config = dict(
    num_hidden_layers=8,
    hidden_size=256,
    num_attention_heads=4,
    hidden_act='silu',
    norm='rmsnorm',
    norm_place='pre',
    parallel_block=False,
    init_std_o=0.0187,
    optimizer='soap_variant',
    weight_decay=0.17,
    warmup_steps=200,
)
Each number is 500 + 50 x the weight over its row's rms, rounded and kept within 0 to 999. Layers, rows and columns count from 0. Numbers have three digits each. The size before them is the row's rms in percent of the matrix's.

# up: layer 5 MLP up, 768x256, rms 0.127, rows 483-535, columns 0-127
# down: layer 5 MLP down (transposed), 768x256, rms 0.124, rows 483-534, columns 0-127
up483 097:502529534453496598553474477544474476498458531495458521539443504620447453526569465409518512409476497567474457519490541481410405354493555437509452455550539404477535531496404536505506409531441490511434443502443484490565559416495513454599500527393541435532484471411510473540406529556480454514556622530552504432521565508532433472600390559501491365515507562516542479482589534498497546499477
down483 102:571558532535513486461460476497499471538546462520476473546521527503505558459542466450354560491496535509563536443580558427458576504569504410468414569522511402430480491530535508452493483474461359485484466459555566494476533415411540558432566417470535478481593506341474476460489536482527509519539440443480532497560468424465470492436378439467523494360471454471492506430407489430527529551486
up484 107:424526451555527479562450530624518455482583507471554605547568567523514462507499533521490507539425401544573425451499481447519483484482503424456560519485495452411573474482493414534569473474434469562469519522422515442515515560513453471438489420489513533521536514552479462504431469482519513541518425579461530501416480486489534483480513505469422544506575403486482535568573389539507595433563
down484 109:534486453511510526503520511546530426544431491533518622479590493511376560549508573429476421502503470515493484427437549493442486497444527490526410579575614599495537524477556587476498540511515502543607522521587474502540457449488524525487524589502492509457496578466422569482500486576445462447548532522480499493536503518532529469586441492556525550613466528429478476537580493484496517450539
up485 110:460550530498447519509421493522500455467472511498542481604465409562489475607443518490436493492505494525567502375492527392498491474589504497546534519517555486484455456491445520489502522453557471523590584524485507598477480505550587479402520515498440535564476470587528475497586498424474513572443527575552454554456570475552545547500478554545385427501519544496629515585541486541521509500572
down485 115:524565408501484495481453552545477509451522531423494398521527543449482558409626546585443451592533533541507592548520487544486494504481505502513492488516529485512540498612482492536466611544489521496468404528452437532571513477456524504469453524526374534452488542553540482510432429538470519455546480535501467553474524481553470441486595469594509507529519518483510517488491593456494517529514
up486 108:564503494498468470500635500512457565466512364504454450547408515611456460504631483513477501533561632482431524482554471518619554540514371508530485562535542510560472473523529492453456480463467456530490615437551506466481454553545492525443527522483543413471492448507451457484477549518537455530494594416430553520493504461531510459470542446510484479518546433486507540545527464526545578459441
down486 107:482381456522543554430563477497483399461442519492529487482575521564530451533524479489526467479511586457592476559506442414524551469459551523527429453507507536492615528471469474537451462560504480479521468500500457549480497514596540468419453445515385429468464515591579447537461476544526569429570537452583512516501525479497588429479407521514500496506437413495473494507504467509456459514488
up487 092:584449516583517540535462492448497493520504453484496636431610444488506555442506621532415612462519403471466505466506467531531528538500546505532521561450546592504491499562527542590489504598514489465516481369379444483506482532545483440458498512484508492484509473450470471483422512462535444472417526483519398438547564463450512457451543437429468641554496488451459585584542484554499466425514
down487 095:570561497436502398528490408395466472568499435463519511450446582500453522551509437553562432359414501578581453592548433552531507483428568512505490558444553510485443561514490504534532472539524517450425476487517505458580512545494528520513441484414431510522528524543553492418493448533466566456473505511542530445473499478533456485538479521525509540446531581477524457430503493565527488510426
up488 107:537509507536522371492557583520556519521505566539512506499515532450531586453504551449531439431461510516493460426554533597496537463497479586507498532512442457538466479471550503477566449461587373573490458435588561419550473523513480477407523464464508495607585496512470426626581494522534522405514484543510464539519415543541403499399530499465462532335500421547585510498479562430477490561518
down488 100:483478460453427491541481470480541536548520393617473575409388480502505400553438533503593471467482534446505457428448509472538498463365616544505461562454527501391477480526527571459460478502562556430481502551527471401479524511490462530499465456457380506396518502572449428538485505560488515539448531449452474502495547555414499495551491553573478459446550483512566511493412502562453511527611
up489 109:488438455486527460454426464474455484552434543512479445519542585521474527522414486459530550444493522401351515495520541446504486478598374646480461582470576553519514454476522593503557555568446445494528482410499532519477618473577476449487469467548500537550508484499444517434543541604473595512479577424554468422481485517441459445552498562535487520490528596554513409545424475500473533471461
down489 115:385496540489481565467438468537303514431474506527531533471550528511539513511520429414470476521520483489539495516482518478492529460546427492481457541557505457560493590487476512465480491407480518400442463555484482586481440468499397628563478514508512487487410604558500499482588508431457515531474619420553418491515448454545468488512431529447548593513433580545538522493486455510431403479539
up490 100:502524534488476611545386494487519426511479569430516494485551511465408513489491533580563585530550556487559469525532515530539389532500526479461527462522407466504471451442478478520497541514537591443531517482510526506536500482582636545421434514436488497474567502563479352481561481499517511422332476618493527567537466434410504469536591535552525489459435475510498525535569574529473437523491
down490 104:508441441530604619436511440444450433509426486554464413382509450501474515532513520490498413517508458493450530533477548524511477571618534452442510514437517591548485556537541534528460495473549427474516467449608543531429483512566479550478479490498508565425529415504558540577482497464466485450441481617500481474503492493430492529533523519494552533607447418487553458414595524529489506549541
up491 105:477508444589433486580494435480491549565518543546488547549542523530543446458615418651521511563415492486436527558512458536502467489527502505646583426458539480463508519477398490505539576461542494469580500516506471435462531520530438562379484504567553551489479451510418488500522568416527473445541510508608469479539456568545588524496531502542426479501526459406460533529500547564546520519567
down491 099:466492442506477414433527473557475528451516505420547480474533479500509527521586525455535513451497400563519486480452522455501471475528582557483465449439492564536589530474488537500481478451545511464515504511583485493553467499500530487464552481557518453529472501547410511571458533473557502480529531517510483546480493512549486498496526515469535579426475493464489479561489547490432490557526
up492 098:489543468455491582515608491491511460527436453497496443456550463521520533515496438504490487507498553523525506425513573478492485572509571571508588562577547508503551525484421536598478556457498451516520440425515453523504593431487498535565487459469473470570478449416516417597591479435514541573525522410541577508497512503430535502496489554577594595470507521473502476498554579471538457497529
down492 102:564422481531485436496544525520503506486531454426484482487467462481537585502399536520470502516427486504419557536538468516482476376492479523518533396553471557510532624505415492497589530410563458495492481437508525497606552465478490494491460552501530596514531582531477427535555507500433536575577483489546499400604524489484528542367524522546413528445535476406395376638557587500544525527531
up493 090:501426439562495480562555543467474467537422511482576506476546503505520449518616437470580521473416469457509485493450537444480580490488574443477362488487443559522483445506609573435554454456541489568509493539528517460528437531498518585536534504513631466485477607494502476505525466455491435380565477540601475499565457509448508519560548530513578462410459505501613448460528418475519506516400
down493 097:535637481551594564502532491470552511471457497441541451463538515579514533535464491560473343451518474470472472437540537549454449508525469573487528463605528492521447437526501521530515503506416480448589544504557474469550506534571533489446395515533506485526456612485501441551523505634510491526476669542445441506521508510440562513443481543502509493513583540457529601477503483539500541506492
up494 116:518513501507459417492467509560586470528518443481509511475525488578573492548521543515477445466534421448511506439609503568496466474471642509398564555538520553429505571562505429526480399488419456472443516454509567470532520520466489417483550501490453501558504478414532559551465460484579457560562510457543494582544485422473510599492448571402503536413511544456432568570569532416553491427551
down494 110:451595532479514395456507454542334465546473584462524455470502491502453395499513499477448463499456515561586579510534418527515484497601501565551487435477542525497527483393452465573506520481404487485512572525503454455429507481523444466487453471521587452524529567498566472564494434479517455481434543360545509531527461365481388478490540598553529567451511539481552510406571479511550527522551
up495 106:544557493611503495552478482474499508593486465528519588510570538469587439572488552487397409436458443497485367511537500571539463622457594463534463442453489477469630459517522475491456487488494498522490437517481541501549459605406532447500422467358462446481513477454548424504545485515439434555486431471548469499390533475510482466475457498544463531480490500471496514646505460561551426543594
down495 109:453484515575469512529488479446455516516468506514503599461470548461591484484538507421454543470468493469443600433543468504561497559388455516514563510483515533524594615486486482483478532446482504538514488467558480438547483600490444563438544540502403535547370503486506614502428475463574405581447515481494590447535533448493502576492437512433494585481543449601469436600446387526496449444458
up496 095:437502448454388542548546576523495573513438399499505492612513503476534434563517549481493531541485503505456499458471499512506480428525530389459654429534583580487501466517501450540522518403447533497420461489393549477459514542498506507433574430445418509500458557511466507536498536523545554450491493554588466475476476547522582505472510540571492521402442517510569599487465483555517495544430
down496 100:443482515523522513556485428519665546529495487478574491519455464576595577545466557539514537413457596526505440537457549496522393500631518465522455617328501505527506479521495448486542377486405524548475470520461452542482489463476411545469465459465503473510555513516535459485432575460528520508442501511384458382578465551495573476455404560523412528560464474447537487484486610563493440518517
up497 114:528473437470500432503448500400602482422519490571568418533567569499416489407432472544441522456489497459495502465505464480438455458470481515545585442574513522521536553458493473510489549537448486437473451474481502534505526443576465459553473611522469506589457535505473524564441477414512423481635544448471517500497425567507587491501524509580604541505331525473439574426559445449435608459533
down497 100:557451460526436487558577466471559420479435587531443458534470455504555460536331491415567510601522463482420510542415460514514555513340528522575530533486501497440581514548505487389514481425554495520563593495482565450532523450447486540477471497567424465513441445493567561537462571551507553539491483455490408573538481614514492509482560535514492635563488509601450513557456515473453519533491
up498 094:480546530427507559486450507446419480501462516544519459539565502409454520492507570485508481561445510489502516540458520452470526476426458507541611522509511436476552429467578550511507453473552476453501499516476542452487491494553599522442570546507499527499507527362548365537565571506522403563541500548645525528538537450465405460578473533508443443427505503555464509466596563454507460567499
down498 097:514443508481412537484541549400519580524573526487502543458519517555529425555487529547431467541558433490527490519422489524580473498558558552578564478536558478532445501478540521572488480569515467448516551532484557505526558456393481463567496534480492527487494493506544468524600475525529516596467561448542505496403533469458467535521567509447581434519539608464534486432466622489601511544559
up499 106:544531457445482520504549488514494455571544485591474622450486547568560472545432464542447495551511465573508518499554349483533478423541500556544500503484525545397553570455476502420533489514522415451546506483465464457538504473492562565502482479487543509564627464555501487441369541466478497512496538577552372447401546449502505517539505505544461465503492526435604511517524422511580557546463
down499 096:636497438471465550433426496571522466516511486516542534417483501540564585529535514497469527453432437507422439550531442395478418451422407515550485568490517499449510498558503454570511582495536540470411469502677552448485457612585545502440470514521472464552514582466513474521575568452490497474449504535496514514572505512534455441489514421454492513490524502604532480494427466437547490459469
up500 097:420551419524418616485502592526466471580505515516575534547508423505553426540531443528449531495622555414513555523472453478546399475495493602425496509429510535496485470421464513472523424412464561526554526527559485482473536488523517494458577511476472507401478507602464424467455464489488500501454456494493516486525523509490488464515424495536470497541519471423451553541431450472478542480543
down500 096:547535458505524542543589545544416452472480498525414506642522469452396519528469600452478532506475501449379433502462501491535503514509553553541518506465461536507505558576544515504520537540461552483514572522461537512485564418518452421440507439464553543506477493536445411581517561532467581516513510527486491563452411588597512402384428521524460555450493527518433553527458451541469608576548
up501 103:557536502395540506446559407484579447522451491558445498474470549542488502528552585548394342532477494557484505436452522521532470568486489480602479472534521559534492524437476467484483509428434577513411559508504546534450572575517491438453451469461441517566543526522456495552494455534415586412487538490507421359462522443476518481539412550459458508419490528491577460531579536428463475560516
down501 093:481453463443471530461524532479583467437446549527491425575403523456528495458452434525610461500514529560527517562551464517470422546522363514481536494437573520466541481443539408568545562525494574485533521540444611522490569489447513505564409504422550457461474566454459460554464509476566486480624543571456471439478453500485407609473495549468526585495534509483522459464503530490465540515375
up502 092:536478418485508520564513501475482525477515505468524447516465525463454456601488491562514472441425553510494440546455453421524476477464435541601458561451516468526512558523547562601588425525464405539504470524477522495546512571558348461430539558574420463561523486537457562564527585516419522464556491464529564442479519453445465444509519507468467443441489492501604476576506416435481509484533
down502 094:367507494498526425458475520499458458445545515556439476433510474464527504395514607563593523560487551464502509424511540463513503520511455597479443502450525536486501614544472553554463460525587557519522483540433415467564499518539552357485539457507500493443549464502521533542548525516624417518537500570475490601512486463497587516542467452499514493521533475480494489509494446509491499432449
up503 094:563491480474549474472518527484394572496398470551494527553384430536493596522462525449566521542501500348600536478394485596466506514519498509372448517491485537521517492581593487493484475476495428524477655492544462540423423490463520460444455514444533559500463512576592478534467484487464514425556502474511530414449498494560537470539474474502422594508522473473472601569512519531466492422481
down503 097:521474448462564544553519531453482487472581521436506465486542469460464572537467514527509482496502497560470557551462482564470558548572481448456485530605503489469481504591463455410565450449539443478427542448582437501533519431564507528517395474496573525558456490524434442414563480536464559493545471510523572433577533468479491487592543488526532462476593508467430490458548518541517584478532
up504 090:505481517480508547498472504493521391394423479515487519464458482517488509440516475494458481462475571535543508436414365442517510486464563472500486590552494427496566575504438485457501542505430479446453511565467553520407475466447482571487527523474515538446538460480478484402477483478486490508459478594531402490454506522499484434501435550462501527508534585507440510466545567431574583490553
down504 094:448463498493494571485483518424514478448582536414454493469529508460451419498472457521504523505495528475441515540457488591491514450464445498501420607493550546525545435447487534541494496469457494508500412473468552523653402546520508551563528537471543430628507452585543586496491521525511608475497437440582582556525445428494495445547533505487565512477523503478558512487508454458505444566489
up505 097:460417483463439488487539550545577528418485608533520468459548558507533592541526587500507426384578447530484502466484455497526566559415525467462499427526448490556475477424475513535494435523465586477428594487550541508482467499520474507390470513509557617531510509464514472545469441482454514569506551392497425464482552484410580523478542414475562426621544451525488669493526500472470510595464
down505 095:505560477518472525493530458469450452458498557432556457537455569462563506506484519631511489549555576424587533483501484476496431550509494471388545522529535459504515523550591544482404501483468499504454465336521497492558462593512613523487501409400465581518452426577522560571526468463485496481427472453569449511550506557463533569574466534524354458570461483490459448432523496445455476455476
up506 091:554483535354461516464513528355478455386514571512578547509472492491511491568576454492476455512540484483507555424487444468474494548603550568514538506488490484553586484475452520442440487396525428523521494465449432496514480497545524451538465411529518512489595483442559545423427469469443515506455448454504474481535504515659418505426507475457376372440541488485507531513530560486517586477481
down506 089:586484482490475416466479513494508459483585438462504431487429567523586488507494488453429497481481424513403570502522537490500453514433429484511496570543514514541368524568459461545521431552529569470540423490503579596486617481411620453452623436567455488447516583550684406520541447471470474596492566452570530467446509563438442542505488574494464478506480484411503454561554516440531524518448
up507 090:489465599521487479505553452470503495477458638486485485508517542418451519524470471476455476477508535493502563555466540471534404510584638404629480560498600510491532491541502578459543495421417395495537499540563526493442486481446430527516435554488490494464454476508509441499514504502447451521524485472524445521493444421498484554484547571409494412464546508421432553501409434466534517493483
down507 096:484588476547515446488503509541505503576353519523549564435512529401475458414514527477470512456446428485512419511423462494485471504540561553510497519470473599477514403528576664476514604513516438540523502511628518448494471495504595474539492489514453503570439553485414536430462505431512562486500527535521424546491357488437459499603550527547477518573444369545491579483550447467547549593482
up508 101:492425514487448487471468498522513441430535449601498541490476523482535478481442531534574473504515463389542466390584505502536484453538554505447482535498536545483553500419496498507491547487487508516506500510487467485537529446531508538414474558466488493484513505479494576488485525486581504492532555517524528405497567544498559473523531576517431446459407434539537561507403536451436467491451
down508 102:503556554522550480538523365547589519349511562342507480514577473397475528550484452416543607539430510488477413525463532445546505529586501540454541435495466442445528496465560475576558475494454504493501524514494455426535469475442560593514508617469517500422522452497433513505487438580440592500462479543531623559502500568405440427477509455531504527545520533591441454528632573488491486535473
up509 095:498573499520478591532566568526634505515523607555534482491549531429510513544561542526566516497556568490496519414504470453478543483392389498441545444532556477505574465559538550491501479488426475564471429474475516506554503462457543536512458514498425522411513543458521522450464475543498488462442404460557540531554503483514518443560494532454500612457447461453478408412522527528512508479476
down509 099:531539483479510569457513494591503332644591573472578481500389433484473517504503503543397497427598506551513363505515500507546451487458446468574424544405569571545570534503539471499544575538418533492490474517538531465450469452468455532421572468545517491536494440554471485471501528456450478559534498502474589509540426505539449515575562449367509546474448470513520539541480518440518419495524
up510 099:461546576533436523554517593466546387564462420532486504457502555512506403529498502512434513508491401471494599455474499476471498553524578492441545422569582512508487638496515465500543489482389573458457463485460544413462489496422534629521544505500535492541479479498419581522525502575501471523524492534546480566416429469489498514505576498473495510548509544441452526570513463597492483502493
down510 102:444483477526504474498487460495534344559497539515528436435524575504506407511526499475490524529449511456507497517546462491474530511482545490511570484476496522474482469504472511457588516477548494447468530436626434524442537468413551494595554453476450615493461526498528545539544495564491537448569506512471561506526482505516513546491518485431475395503480342412441527491489462447480561432470
up511 087:405403470580481473441532480476571459557393412434527379603545554483494461400494535471540525511522535507517543497515445543458437428509414511465495428512537435524492509547518468463515529493560556423549535443517513539438524498488508593522579432554454460520491404469490493521434492452544532402466492509522465544401490554472414451529534516473532591520548484480432442547538497588464580570554
down511 092:504471505541446476464537508467468519538477501534592500396456498461561500507461530537509475499422434440413564473459599428494480555479536440462512580532482477587390528542467446540517515570407501537473404437597529543591428486578523525491541548502455438457519611479487519436558496451478462549455400471393527498484548479526558513515488550452465404540580546502554431553467565467523525543524
up512 102:442573464525505488407526539531495435462525464566576542445560503557497498518455542506520485535501484488551480466489389445480524494454465557526445418541519553640551413426584526474531545540565462482509505592599494476505474460498555496506542578501437522469549499453521616502550424596478457429547484486620458520415511553579522424475510539479576441456433477511431484498505464463541440532545
down512 104:565503470471578471535488482474625472523512429539475461628498554577514495452467559496522417523630542426535420517538461496511522474535398407544464506447499456470581527562418461490416506517539507538487423499404525500476460483439481370542535442492525533476539524458494466495485480469541489480511609480478528478599523563494429477474527441562447416501475485562527491556440499472541595543491
up513 109:449570442562545526414445549544441568384463502490456516437596478445561526495491474478448464489408453332567524502565484527505434532455566570553496424447491490530479455556542548429561392491530466530466491534383471453473570514582494447458483421537497439531525487520439507473416485501430579515472460543531491455493437471571438535450531502484468380429541542583525464542468480464521469500497
down513 104:618450465538459526522552553541451628566606485509498455482551474558455467453571445532478469532425444565549485564544530534422546505427482424439524594466488512428512399521560564424544562495494486517553449478621461551430473495448499461476516491525596507576572460456430544485513498508514541528486560558527562428441520551490481509485498440489451550537472591487488492491525536434620490512525
up514 091:536489533502490513517433388508499598490468536641558451517562550495465513469537489547449512445442475534416455528493470475556470546541466514501505446497519511483506547466504511596511520599529517610553550633563625454468444534463518434516523535483457559575433611514485447498490446542527446493557433457503553425510544571577512430567446566498442486456410449519539510526474540526568549535520
down514 088:541446544578523486415482547535370484566477441381434488477503491535479509491624440588502426504533525383478424481500522445462476502456443471538503461496424429499542427467503462575518546549535514474494424466464582520441451508518412443473580449476540475411533555543490554533524630614506523576485494549570494552451582548534550589494513495406444516440565481593444448510510413432459537531414
up515 103:556559438476538462386529593473529471525445510467557486536508519498457529498457494553564602501396477482490486511516477488412459397501554542444485516580507424520475558578533597439467509468536426517460587476563473440437504483512560517500527463464526361457443554531484512503547455471460457487458459542556536486442473499517479466507561563445503430394492507431511515527479520499441457486470
down515 106:500513447464422439471482467400548469500520573497485434597452518436435626423516447364455551495492509483415528521455504455474556471497524448472501431516564435488528520431481552441487444561511555546430511528520506483528583515488563525466396491408463544498504448498519474502414429437467497452553483464553492572468496551500477539467524537583480416523435509480478492490417462559482532406515
up516 092:551582450586513522514447558482476482376483482527468526512480448505596499414544591519501413464440530416510362513530534499563528402430544458381405607544462389441544523544533481496507445490394590497531503427506527551551490551522574559487508529500482566489463442501460519541432479461484444408552447421473462478528501448547446474442528523578439533415505490447487515476436565454529480540406
down516 098:526511408474531536529466495573577544578461513473496548469513452538508468485465514540550481477573486564585532522522441510540475485574527511478436544589649565506530488492427525564529557427516420507505494485502527505469526583489508478602455515430498462459506486659540528504499410593514518480453538482597545485558498471378535537531423513501489536577437500544453462501472472584533482463549
up517 100:504368465557588585545332530394464476612484507522500485486544502482430478475529457444420489428571540465512464441525515459414556565530411526522427489473519438455569467487483571512521493485479477550496572491471462455554527474522564466496547507479504498549569527455590564392454516518447500486516428539498481675624489564450442461568459471419502496463512404518534457515476467581493480571455
down517 104:448455503524419452493501459510419510519574510494473539477496504592474551561452469525537539471524563549558590468462468514470546533438445450478478312425539554404505468419399513465480475404488436416480599476487547484549530445522536492533531518500491544474530457546456582414639437469509457512481523576529534506538582466526452439572520533500467490487600560513433467552485507559570464467456
up518 092:537421531536521543507523544540476494486483483502474494520547569454548514548557471388557517533377526510434499489526465559570580504393481557351474484465526443553539479572540494523514508408527438484421452546472547467500448539478515515603497447476504517523441458514507473559478605533519487469440610490561402489449526377518504431492481610574497439467508524447510460505525550493580495487455
down518 090:529584459412395560569452441522507490496475535509454542490501530642521320553423457541531532525513439542471461506439559500452531498428478396508525524518512498501529561548528392504521461540560487478528558517487548542461493539583477567521459540542480506449499568507460441474563588595474581518499530426469464582527531419461502579501581442557498452466397506510459434470483484378547548480509
up519 085:471537504580516465466517477674432499619494441537455474427565413508529563526564532542448503468430494512535436519489503466486505509557487490500481528528455497543487528514460480451483487524441462510439610478469540437473446473516396512521504544506553418463565441434403568538464449493577501563501455491597509531539438487441603488557526552475557465546414490541517490507530499478479400517496
down519 089:563451470482492573456518552575541512547575415484580521453528421556573556537569433398523410524444495526524406574522445476462445547517483492494574425481483560544560406586476473492513526547535518468482431439483471530480537585488519544569465535502417557486536458640502532580533444466506543399474553615492392454495516518460485612511532555423515564610448535458465444519499457449505497546486
up520 100:509495447493510478479531501519616460508472547543470606517600571572540536567465481526529493463537535499469579495563511475505603567547484468455512377485463542500458509496492401550576400491500541404519587527505561435543501575403529538527539474417462527458582492348400518484490507528475456491503501446536458486574444566446507598521476439514548496478493419365509550583458470519615534471505
down520 091:505409577533514421498496515530451646531483538452502532440470529531528526467473452482517470617510576510505570497579457486489522439507508470452469501492463552534475464557489452547569501493482478505493542455443526514516545503506537471472561572440398384515545527512479447456509540498680531509581494522440407546574507489543483393459431446496443524547462429592510542541504459438470452588412
up521 108:464479473421543509473462541488410415505536444423560557525453503564444468510571519485535574579418477485524489492598479507448450503519647508473535522507437533532386490514505506704632451581502510550555479523538511536453493494583534419465520554525530449483480528504544549587481455543471518414485520519432462553465422514465471448423532443463550515511450505482474568477484465438533511485511
down521 105:496535491492522578436513485502528510420435566445508487434454452520459505499470574516458522514418511439520430464455534542456331579551478428569510476500551545515450456514379499511488446514552532509410425468509440396375507522483469444458489526473531423584525612501466490571491505534466451515592488506419548462536519510468460460436551388505491378529533505539482483557443423564492464545524
up522 097:530472538497493499422549422514547566451447510501490424508466478458481637486501543485509551500586509499517485403447485552455462420449522483434523487509566405552439477423586525507456587540461522524524516434457418430584578478460484547459507506535534515503476453423498545515509515611539429450533506542630541428564541523555498371501562601502385468531561558542497479591477518536411493584571
down522 097:340554505517499480514552483499604513503446548570477485546478512514568470517500528532536415574485537504493467512503475492549566469507484505518538552498533466470502558498594469541447467526457516572593428465463524548513592556505415480501556513506444494584501597437567542579441523414500472460458489499462545577607540472527478370527506541475474564596452504403460513526430490494513527482437
up523 102:513539440494546474481456460593383534584462571455498498540541388500531504514493542500505509422486522462468497517535546500533468416508463445483452535443518467452518529457501537380593551423475497577479535466490441468482390626570538525457494509345525470502561530598562448417543462465485550466470522469484515560538524457458504516459528501471501577504498575541497575568429556470511436461490
down523 102:384452532501569604522505455579383501494506483402498531450436514469571447460475549561471520515505507539502467422551466520576479490576620487465518568390414525470568572428501455507466519505490571493582536463505498598439477487444484496518471538525589458583492537459486544539468497493518627480505518461527562585461503474497510448539520591459604509533487551443602538435540413574540495509495
up524 105:490502436507510495609530488533471463438562554497516462389520437529498439451557531596554515568606482434533479432531509521523490599378495479512530501468651421499512454479531558570577524581472411516560476458440519487489546431525539457459480473527571492573561524474465507518556547503467518463466421534461550435498480522451431420501481476530520540451608529507438449463506446397494583501482
down524 098:454524522500483524495471496464497444457547532537522477483549388519475514479544541555494518547530475537571485522366457578482553567564447425416480416492496454470481540472387467524517472464478433535425490486513484573535548440455465530488375614502492469500512478512457469493543476566507566523413564489450540537522493412502508452508527463495508553547461397506501493590531402523512379459437
up525 099:401548409563541430479401564533460430477529471477459495511539553444495497428505414539546429509549530495500447524597537489564432529413418529561595516486477464489576511480469541424613521416510603543516493505482403435494475483579449479517553503542399516562474565526503533499546536495501486567503450515510401374500527470498364562605542468551533469534531453556533533565514508561551453521457
down525 098:485571526612476508561368465535481576453494501498465528522473413460506472487486493597504529487520527476448530480446581574394453446535537448498518483483497494474515342429506494466469459464532465480521448447503471609448507431627535527454554486562483415460457509434351525422519547536444497410514520521470476511514517566435497632601471477555527431434534517426502519448494470509506564476495
up526 100:528555475471423489523526539528400388549412549524468515484478467548563548469543507543546548472544574552515461413431558525485610596329446582499418463548568563443485491495523586455435557599553522519502625553519519528440396526542442585614498502522485542561521536476500489558524441500540450521494551558471440478414541555493444562468503516494460494494547500379576559505557485475552476515449
down526 108:499544481516538510520556578472525412444531546557418515516490549461481476558492527433544475381513468518385501460375522573454489455450482569547455507464367534474451433530536536554571476450474463518553536544587435454563536557533498508414425467429479549439444584509457462575502528434525468528395502551528506479447518359586567494517542546517500461486453581494527477465566477545523521440466
up527 093:558507433517530539472515501539587462449421518508546390452483541515545483431540464493518506479486577522505588474611444519568557423531526526521521524515468472511486565583458512545510456506526556435425460552508476402546505440486539393545531470517477417533434437492443440396440514533596465540542492527453486555484454543546437512510451590435547469426484503437509471485614499486567569442522
down527 091:547565463443515533550540501495398594505480407577482416578582507521389548493446420475497406460471488475570480511527485415504452597504510492599477456482493503434487480587494457432582530591464487539543551475444512456533535634437479523462447496505521559514476458517488478548423511516533473465503494495439527441538444520586521487459522427563578462547494460450521486499439497526469490510527
up528 101:605479543495484426469467514423572420479480478449562522482588531483503453407518499411483452508404523440445508480495494544549486530461546531383574519501488427537499459411515437479483611459462471489538479505413519488480454454448439562487493553551517504566431522478448486447412428482428460518444538438468457475522570516485533533532404469456475558431569466481541503486502512584537495529536
down528 089:488518524407488505448501472515520531514609518493471455451521573573457498471451501506456594427483467441543379497496462428498515473486504506559489449433478526431450437566485567474425488382506459535521566511422455469524539483539579570507446533488509505585495442575480527463457513510509572491580492510411514471512454357549507513471474510490505499511440528552531429519495510538565510542557
up529 098:500454472584475530491405495523532531364625528547424510388624506524488454506515541521498431471514585445482505497516454602560449530424516541460524477520545523515538528475523522484649485556461552503474450500378539541581512404400518468428453527546497476408510495465512463450503467471464560600446505514522487449570407483396479452459517473459556467474497583455450508421462582503546564492508
down529 093:576446477499509516439421494488502520455545503472493479485471381545490450467505531561482511572446483527572463478485436546525362529468580452506555559531430551378472551524500497501540536507524593564492444486480484467504542466483484541501496459458452478500508569485454497471530495521596506486558392495486559502544517495468461504390495478458503450559421483521466484611510567434537453506542
up530 093:468530524546465515517464523525474539539542565440568525559498518509536492432525547507455505591480556532527412403632626650492522514422465450499531506443414464434497480410544496483510506433488508576508512453509487486525512554530510520560606557475459500511427513472529496517519549529364445463518479532515494478427414564503495594490470518493436471598513500467476526477521504535541454473579
down530 094:406326488474457522571565483456460495467530519436470469470397531579519510524526375525464399446520447505531415649609506427540549518487432494586421473576497492502486517556501558501513502629448506529419470468428462532465512539485480467552594444544493421498521545614584512560445483511488473412529405466556475511562459559518556472474491402406457536501519527460479429494479403444568482426549
up531 094:468525458553473545443530573463547494497486480527494534567497454471453502463412554467557491516529574472482506464475524504507459454519540464495519530600551583519542550485536527470400512493457510553553408450598520481600586589458523420566524428520561434519528464551546569552478452480448427562531509509502526470459474529505524568628546474594535542586416492533541481488428520554547510488555
down531 095:524536537567459560502487503438490531513469454481534470552445551531468441548526617513442502415530503497476474544499554533508498533533465411490547567477529505587473557468543475583628487461594448568442519502539529468461512439468498480600523542503584426487576485443504519512498585521552551514446457407481464554535483512500503510428547420515483570495452506548459432456384627459560569552508
up532 102:442482548433461535499370490524503430473559545429476422544549448530501446571435466569426513457478425499536516472498501461431387452511464450455539431463507490434500457496449507470627469448518443464525490530473507413553484514453601508522459505439556548498422581443502534490456459523490527510515508454543493488465443522397513521447465504514521556511613460522479529555573559497496472478386
down532 104:513487508519545530503496334569462572489546454598498511482556524494524449592511501501517494538452517484521522492568474514466567540493526472495496458506498523568452514516523485487551408545432525426543528528545481592486532427428508542456488499604551505501546442597559522500414479552514565541466483492528416525406407500503407569511445533511589550502496520515454545520459586533618533486612
up533 099:478431511422489558559467461440507483482487441516351585546570427508438497428552558516539490465467546512568446481575505556542521472513521507476456448442541565563425575501567428525590461454551514496526569422516477544493505464502511509514509496551406521523451510479458476399528506478564667509390582507526476447491472419533508488523472489573529542474547489505448571525480611466538516455498
down533 097:489366525468521597528467460487498529514525558446494524505419551563551555413540438502508489480479524446471622502571482476427421465498468411418617517502433449512429552473589493564493461452502471524478514473531459565513479496498485510423562493505560500432507575405528526506501484491430508611502500528482463472419505484436440509570535480513509455523460514544552509608438496480430516466437
up534 099:454597503520512430537534621555512429500479589516521460528484493530471488560541543597460451481487548485541492508591491544441489454559481505442400496522529487448540395539547608570450569572491415604537478467482481545413510509559514468589537549487514585420484449513474439503553443486503515415534502453485463487508416502516533422426557553556565541540465529562413517407439549438549420508385
down534 104:433477524535550574543411458538570476514503461529504431537520426585533489618476543464518433442470496502489546582545410573463425526427522547560391444449538538549560467494548525466446519450537602478571584512453531512557385433534429425445460492524461518529472531517513383555607530477572497528471520511409512421446462523448517539432503478487498546511522527513507543548457553515487448430487
up535 108:640649465363504563557523569569529513455500460434538488476534559378507501523537494525485408534538494502513541487576557473427481480541460487450482462535544498576582528486491545535490541468494544508496496436453466450490425472559505521456589524470471625528490472519488505463609455484546503603484513441511473439489540517491420439567564471442507455479485574428591501494560450578497503505525